config = dict(
    d_mlp=256,
    vocab_size=4096,
    activation='swiglu',
    norm_eps=1e-05,
    init='normal',
    optimizer='soap_variant',
    lr=0.011,
    grad_clip=1.0,
    decay_fraction=0.632,
    final_lr_fraction=0.0,
    batch_tokens=32768,
    seq_len=256,
    doc_mask=False,
    train_tokens=122400000,
    steps=3736,
)
Each number is 128 + 24 x the weight over its row's rms, rounded and kept within 0 to 255. Layers, rows and columns count from 0. Numbers have three digits each. The size before them is the row's rms in percent of the matrix's.

# layer 3 MLP down (transposed), 256x128, rms 0.398, rows 59-92, columns 0-63
098:150179110084167118154121116087139120139107136081126138106151130138124094119129101111121140104183139138134159138173142131093104122093109140136154155103123146168115130139074063145141135069148127
097:161134132084111161095139093104137157147173127124122155132170114133132114147132097140138163150136125131141182098122137127097132146104095131106148142133143121143130111133130124106114122132110152
095:090105110105159157119068179106135145129125132132119107154140137141099078140099152110094143082137174108123076150155111101124163157137131101110117151133139072132158098138087113155143111127116134
103:150117110130130133097161127058151107145120133122106115116155134148131107123113128093153139145136144146175103112136111143163114129139111151154168121123138118105119066151143125133111144104196118
104:100114126117129114109132138146127113099156149118150171118111122103109077138149106114148112126119141121119124124115116137112112142087138143083115166114105108142107130121120195142129136095125152
106:175092110132139116125116064143113112103137125169103108112147117163138128134107118105138121113163115150133111139085118131136139103097101166145135128106161076127107128179173110085112139144083114
105:135080132109141148110128134121137124138137083130122111124144139108176118165124143107159119132165137151137130088126148162098101157119119126088095099146202151153128126126146117124142166104132142
101:135149124166120164099104125177118134133130139116078155103134115106092135129157112071144165107107169091109146120122124144148124168082147143132080098129090129141075118160152107116115077145113118
103:093106144159146114082124113169116103155149148153133126148098108138137174106176116180109159101132138120130143157161192123113105118130144139120154152124141136136132060161173105131143170124118113
107:114124146135112096124142150125148116091149128124138146128161119154093155137140119105126149114109111156135163117136149147133152085117117091099130085073140139107155154146100096105116103070096153
089:181128120146115146171167125128183088165132126161161143128126127116126151077155165098143140118166150162118083108115155160131098132155162125162118122153102190065151085124092099116111113121150142
110:143184126117130110103166154113130100121152119120132117130075132118143150154185135137112118129098119111127119130101141124134136083189168153093122089133169133072103105125148137142089111141167083
102:121149159118150086121127107118091119165129140115116193125185110118140160152110180126124154162112135164177105167140150165146093155097123152123117163136126155170180093116138108159105108134136105
101:125103144121137145126113141088148131114137122128139121156112126164122149087143127130168103098115165139144132102104130101121133118146111139142128127099150156147139124122140137161112109160123116
100:128155100083088133154195149195155145130178106113156141131124159155133106130108166067098108125148140098138125167169138116114129123151097097113142129115187080149135150141100117167131117167132084
103:135134112123175129123136103109124117094135128153140115164145134110107140151143139114154131125095141122097108095119131091106152121153124147110154157135096139128188089078170139139115115155159136
101:128071127165140121130119122141143140146085122144176120111091072139100126139121138106129107108197130130122141091168105126126123136126130142155087105124112157109146089142157101118133136107134146
099:117095173146102137147148160136128111131108134108101173151158175103143140112144127099146155139123152178144126136144161121133128165114148117135110149126079141118140080099138147087110126150133105
102:134170132102100134079142103121129138114093142120125106116118093159176099116112132129117084085097148113074136139153136153097151140099112117153128183147153162132149142163136141108133101136134088
107:132136143118168122125149112030112136153075145159116172138122144139104138100141127137152156136145145132150118123167111096141108108128114162101171149114108128117134123159105120123148132088089138
113:105147131139092120171127138113094125118161117143094093124137153149105161141096153099080156141183145121131122097093122157082112102142112153120125123086154138117120124115119149119147061139148152
097:131175131129145067128119111149110101135136129123196129119089122126123154133137110119108181137117081095088102148099136145126120114145131095118137169062123078140161088123127167113127115117124138
095:156141092173115091154118158132144124118132087096119153128116123117168123133170153160119126093101109124119134122129110100150162103132094120141093107093064139146115128116174099144131132116116110
090:133102127146124128154143113149079107133156104093141137169145135129148089136111105154123123145140103113167102066141133119106133156148099124113113148082139152145119109129098132142175154129117138
102:107129135130131166126125144124103105112150172153134130093123136151090144145144121164062170153127117106105152083140126141139096127136128122144159069148117126146137138046132152130144111064117114
106:114128063166149104148125181163123112083139130094122151135118140127155131145150107142104103124116128127163117133099114170128119138087156159103156125150124113107123135137144122120159149172166104
097:084148166087121101146088134149124119155107133105084104112114138127173113083110161112157143098096109144088126109171165173170111158114121116122131145150120073110167169134108163125136116093110150
104:106124123119135145151137100120141139172132147157094121104158125133124126101125153072126080123115138109185086162099140132126132113186124128151155111095106132142154150169097122105128149146073125
102:158154126146148145149155099196119141141156116104115105098139086098128152146096141110162113162120139113149107147118125125165120095089161136104088109114115088127105094146131170140096132128121106
104:130127158122154075140096106139143145093126130095146094115142124111119133164169109120142117139137140175151081147161177133110129138115133144103142137178125134154130134132197097107159093135114133
100:098146060087098083168111134143129130126124143102156074120156127113148160140136155130143121107149121128126119119135130157129156154128154133143145110171103130108136094125140104124088147131129105
107:108158073099121136153112185103114136129087079149117096127126143095143136153156078103141121118108099138136120155128116105150089173154096157105155148137103103126129161123116097109133169137125122
078:112133144130173108122152131163087126077123143158164090151129159122096124092127108125133114132149162082158135119119086107090125141179143104156155123072178114144110130114170132134158186110129114
096:171157090179085100136114163125160117120143135116135161108126152135152149114139139103114108149162088122131126125107130099141128142163114115159108152117099130136130125153150101138140167144165115
# layer 3 MLP gate, 256x128, rms 0.401, rows 60-92, columns 0-63
091:109134113168130116157149081076103155142130111124119131087122108087151131129114119130155127138138109123062129143087123111164107103102080087168152132096140109109137116097120142158120133129162145
098:124101085146162134092148154132143099146118146104123118103128126138135142158102125125107116077112151111140149141150090138162141160155097103105142049150133167130114156120103167129136131135148116
099:119119118137153085150117132150118122175124090106131140134132135142131158145123127165117114108089095103092130122122135108134113144144103082105109113160098153176199173146153133108121071131094158
107:123118115123133110119126143128119133109132180118134097112090154124124165126190107120153095150125158114133137115128140086082129142109134156172108140139120141126111131109153130119109154150065100
094:099128133114133153128118139105150149185130108111132116064164117138129132150115101144119126134123147142126176145140123139122103152173138100172141125167122100112129137090112168122099110086090120
104:123104142151106126142127118170142147094119106155076083133126106161108117120101114139089104141122130145151098138129133086170104117140165106084110144150140109143167170115122136112125064078116091
094:124109115121114125137140107154163066155133153097139096096119126140139102088146138156142125136127165184127107167122097101091147119131139104160123123127119113160169103122103140125100135077093126
101:110106150125091137089149144121140151153133153129132153109107116074120182121082138101136123145123166116106133091134143124139146141131129168130117139122089136144120118110171105117111133095141094
101:074108122122080108134158102139116058111139128106145087180116081129118137078114079105140104096114145125121101146144108107125116113140114124156126109093113116132105176108126108134106121146148122
093:144105129168117146148145099133119119139138100121082113121155101115139135129151153127085088116142094119122140143127168100120144154135128108157113120145151123129157103107133108151153141099139127
102:105091130117107123119124094106140145137093159137115149118144127133149181148134183135114188097128097135153124101175116131145138164139135129132116140147124176181107172141151103112152106084121137
097:106133125137145126164128112086101083157124126113094151075108104105135100140114128131114112152134116141166140156163135168125095118127154158149118095130177143168153110147126091117121094124136130
097:104134123104130139121117146108128107164124135062096089096142151103148119105121168114126136122099127118076145160111109120151092143138137118150174156144142169137129119151160097165140137137124135
102:110119122097127110125101108192160148105130148148154149101167091104159111164113133181103139137143121141093125144141101155096129165102137127148203100182162116134143115094128095125111100125151142
096:099138129130127098146084115126111133159079143161158124140146148102093143125150134117120136130171120170137191166109104098123115138135145148156165156175172164155165126127123094152103130125166098
100:116103150132097134162141119140130106168128151158122129133120154144102166132188139156101141121133119165132131095174099139132085128125158124155127130118165129102155089101144166116089176125118135
094:143131123095120107157120128128103112110113110164145161079153161090136125124102068111145143133144099105108141110124136113115152123139137142117119117166081111130130112131163144110132169087151121
102:161134148128115081102146119129099098125133136117120093122146134118133145116140172145127123138061149121129152121149092143159103117098122112157168082145136140128132130111106142166098124155152116
110:119111084144125099149150096117154083140134121117111161093126126163142106127149134094191100093144127148164102151131111119145123133138151125077083140122153117120142143111105147140126154099144110
114:097129137119133153134089109127126060164096116122127151125109153147132121149128090093127098065077148098092120154148148154139148081151116111139136107125164132107134176114132124115144137137150096
100:150122142133158112163149099120125119148102162103108132112104135146132117112133088123125115122173154134129171109149142143143137153143118107125155157092130166123179168135102091167100156124138162
103:144134127115107150132160108158106098153133150157120099132180110169112144117137119128077127171150082136132146131148097178080100145112139134175121087169141090163163129118132170126115160129112112
105:157109103112116136127155125130180128093122086105151080122141142131113130133164129127177127107146156142114150138136124156182147150140128116134177127091105124161139176119138129116136111113122099
099:121167130124137127113114163148128149108137151058152127088151120149127143121188074159116143148149105120084143132124128154140143166134096172147121102157121150114134148128105147136089112094144122
107:108100137160108168141090097114126123169137114092118158108084128122115145094124082152194130166134074131133165091151122091146124113146151134155121118094139141113109165076118114156119138123143176
095:151130093120154124129112120122145114118092139123139102121090142150154113133121163131127115067152136115122146056147132144141110183096115093072124087141104073139156134128148151116130106140171169
103:139142122085101137142137137106121097132097150123111142121140083144139149104110111103146128123131134148136153132108142151143095155126075144167096119180154148100134166099150099163132122132116141
097:093203124171133141087138121174121117098129100117132113136107087097142177143123118116141103102158150113113114105112128122085115121108124128123138148138153128125143140130147091125102064093098113
108:154156159108107122156103128098119129108089136101144102074119119133132113128140138091139142125148134150182104149121187117128114114092158178170101107126155107137109098148165143091131145117147127
093:154095087124145134159136120118137169110108109126106160085125115111160143168104119121150070112112053128132101139089129123171112126107117128112109135156121114160134146136133154102134137153161113
100:122155078106107141138103116137107078134145091094105143148137141128094144155114123075154131108112156103121124150143096150136111117176092165142112162144107106081134123131080148143087120187084132
093:157148132171105167118167108099134143135114109121095178118153166118114135167105104156146126138104097123111123125120145123125138100110084112093134161098095145198162119141141083134158147145095129
110:128122159120092105079151092094162108108085152125059105137149118145146116136171134139123084126122116138103156110167147150117125138139130125132145084110131133105124173154090136106123126118128148
# layer 3 MLP up, 256x128, rms 0.418, rows 60-92, columns 0-63
092:147059144085097130108129112134128137105115116103169101122128121103097108136143122130141131131133120134080088107098106108139091118118089146113158122151132110093140125135108137170134142178122128
091:129117170160126143097131105129161144127107121143122152112103082068126119112129181108143146129153124103130101132127120149166091135151151158154132120096141149115131121161173138173134133105131137
094:115117087168083132134172149148115157158172107158134106128151134134134140146120149160095111118133117106176154133135133176149148139126128135142115086094138118105117135168153126122095151113162127
102:105116110129142138131128160171117095119085105149141141088115114089138113154124146138088129144126164138106226140094183119092115129123126100132087123150147137106150128137120142082139149133101111
101:161153103106134119119141145162147142091127109120166139091123071118121142155117117120123136141123130152110107084151149133150127109135108170139142153128133086123126133161165110127115178091151123
103:143126101146156127074129123111119078156124106127137141096123150153125132153119121168166143095113136095084100150098140131125119130127155117142125145140106083175146153106119149125163141145173144
096:118150148138119144114143129137141136118206110126139140101142106087114120151156103127130120125158098133102144085133163140120115136119137175100104142135162152138099139197162090119096129117137126
101:162094134194104124151100108143106150104125119132115161131117169132125124088180103157105142107179104119185117197130142096141106121140149123115121129099168110122119135129128115126162132139131121
096:149071187141123135168118164140113107127159113108142099149097112160109101099103136136117129125129145139120137140102142103136121122123146139156144143108126163168180147163135106145151086134106156
095:095124103087148093123107115122145116139103093092123116095168119141098100139159120135119125145121116121168172144148110083095146148143133135154126128135148126127088149113157132092110092104153156
106:106124109147142151118108165138132074157184156121159126099116141106107126132140137138134125113121110156125139134128117141174121152145112138130143084072108078121096115139130118122117155153162106
098:096163100152090130117110151086115103154127109131098134136172148079122128169130099126151152146175093160151140126100114146154089117108116170132113088168096108143125148151116142127133121137121138
101:106078138124147140165185163121102146129095159133150129115086143113178135079078119093112103132140119152137104131110132105090151149118127144137123158162134101169102150127172114155130100153116123
093:137128140141131109094105146171091118090126132165109119130083119151140124113145126072108133084130135127129148198120112179139140153125148087116129105132113137122128140084111150112107087125069158
095:133130117084173140125166137128146121143091122164138132162168110129125129089111146117133121087141144125094135168120089087145099137132118125129140138144144161087122144109153126128119137101096106
101:091192112118095158144140127138112120137147127127114096102128098102124125137119156123109124117112149154090139159133082132156114126115135121171129117099117137150139110135120070144101145111117122
099:117143170131112121137154095143114125093135134143147158109088108133113151174137160154113104159139177087155144072120154109116120101164101142125102106092120108140134154095123127111142155130107082
107:136125160097117165143107106122086119153154163105084131137106145121134102092115118089189129099104148087122108105148123122134099145121090104161123112120131137158129107120088150127137112137105141
110:142119106154134119112109131140135109090114149188164142112112142128103147100145141168106179098117117073097169112114119112109121121077129151115098100137107145130084107134141110104164112134149148
118:106123133146106123112138140175134103150106137125146129153159146106144147100121155164161144137183114142104102141154132156133128182140131144132171141095130129167160128127133146110153092132156127
103:094139111104155166153108112139113114126115144129104154162146121132164138158146127114128130163123141092128158133161095168115101131125131119115084098097103110084169119148163097155180126140132122
099:146122111138115114173161121095135175137135123150112166106111164129177104112127180101136122110098108150092143143143157092128127159133115130134175120145101141187118135089158133117121124103182097
104:073098127081141113128169117099166108144122101095163106122123082151167136119089121134120161139148119127145140140153139132114128134077131144125149128080151081142101114107149132162135144115170146
097:113132118132102134099145127109160102121116144126084122113114122144140190128138133132131166086155146171084131112151123133127117101093142130120060167095082145121145156092067138118122081132094100
102:142095137141139119146124154122163095132080147125152125133095109094142103102139106114104130158110152135144108082081103119085130090112096097103163139133117121146127135119144114121089136147110108
087:151125142111101142116155078149116128088107128122140107157130090140129133173167109124112112148148156121121162116143058092145111103140157095111175111138128133123135108126131072165154123114098129
097:135105121145096124098128123139122114107119137167122088156107109166128141116134098103115130136149161157092120164113112085126073106147114134124121149095153063118114121154113142157083127124105124
104:135144166135144127155130138157166197102120152147142097124133110099104152121174142132154134168140096107142142167099129150154099131118103137137124110146143136129110150150115114104139085106104121
106:172144089181166093141120148139109136106124104150137139144100164129144171095119123131119178159123167155137117102109115113111100128128128106113114128159115086115136105115094094126150140160130141
104:121116099160160099131124159135116135100136119130147131098124124148172131097120056117139094115133112117122104106102123124126122136147118096118114143118155107138081160128131148139145099132159160
099:136153096121074137152117130130164137114111184152120137139115088124127122110099094098139162116114129117131109159104170173168118146078100110137126145129132149137104153114144124149148112084114137
089:151111169129128122142130086116167117145158125115058169145117176180149092136114172164166111125132096119113112129131134171110114094117141119095158144114125121142158150123132120127161100100118148
098:106150163135146128133135137129165168123109152138161064141117176178115124095128093099108106154086110126137121085122143081108111179153134154133139110137106079110136121137147116104159147142128130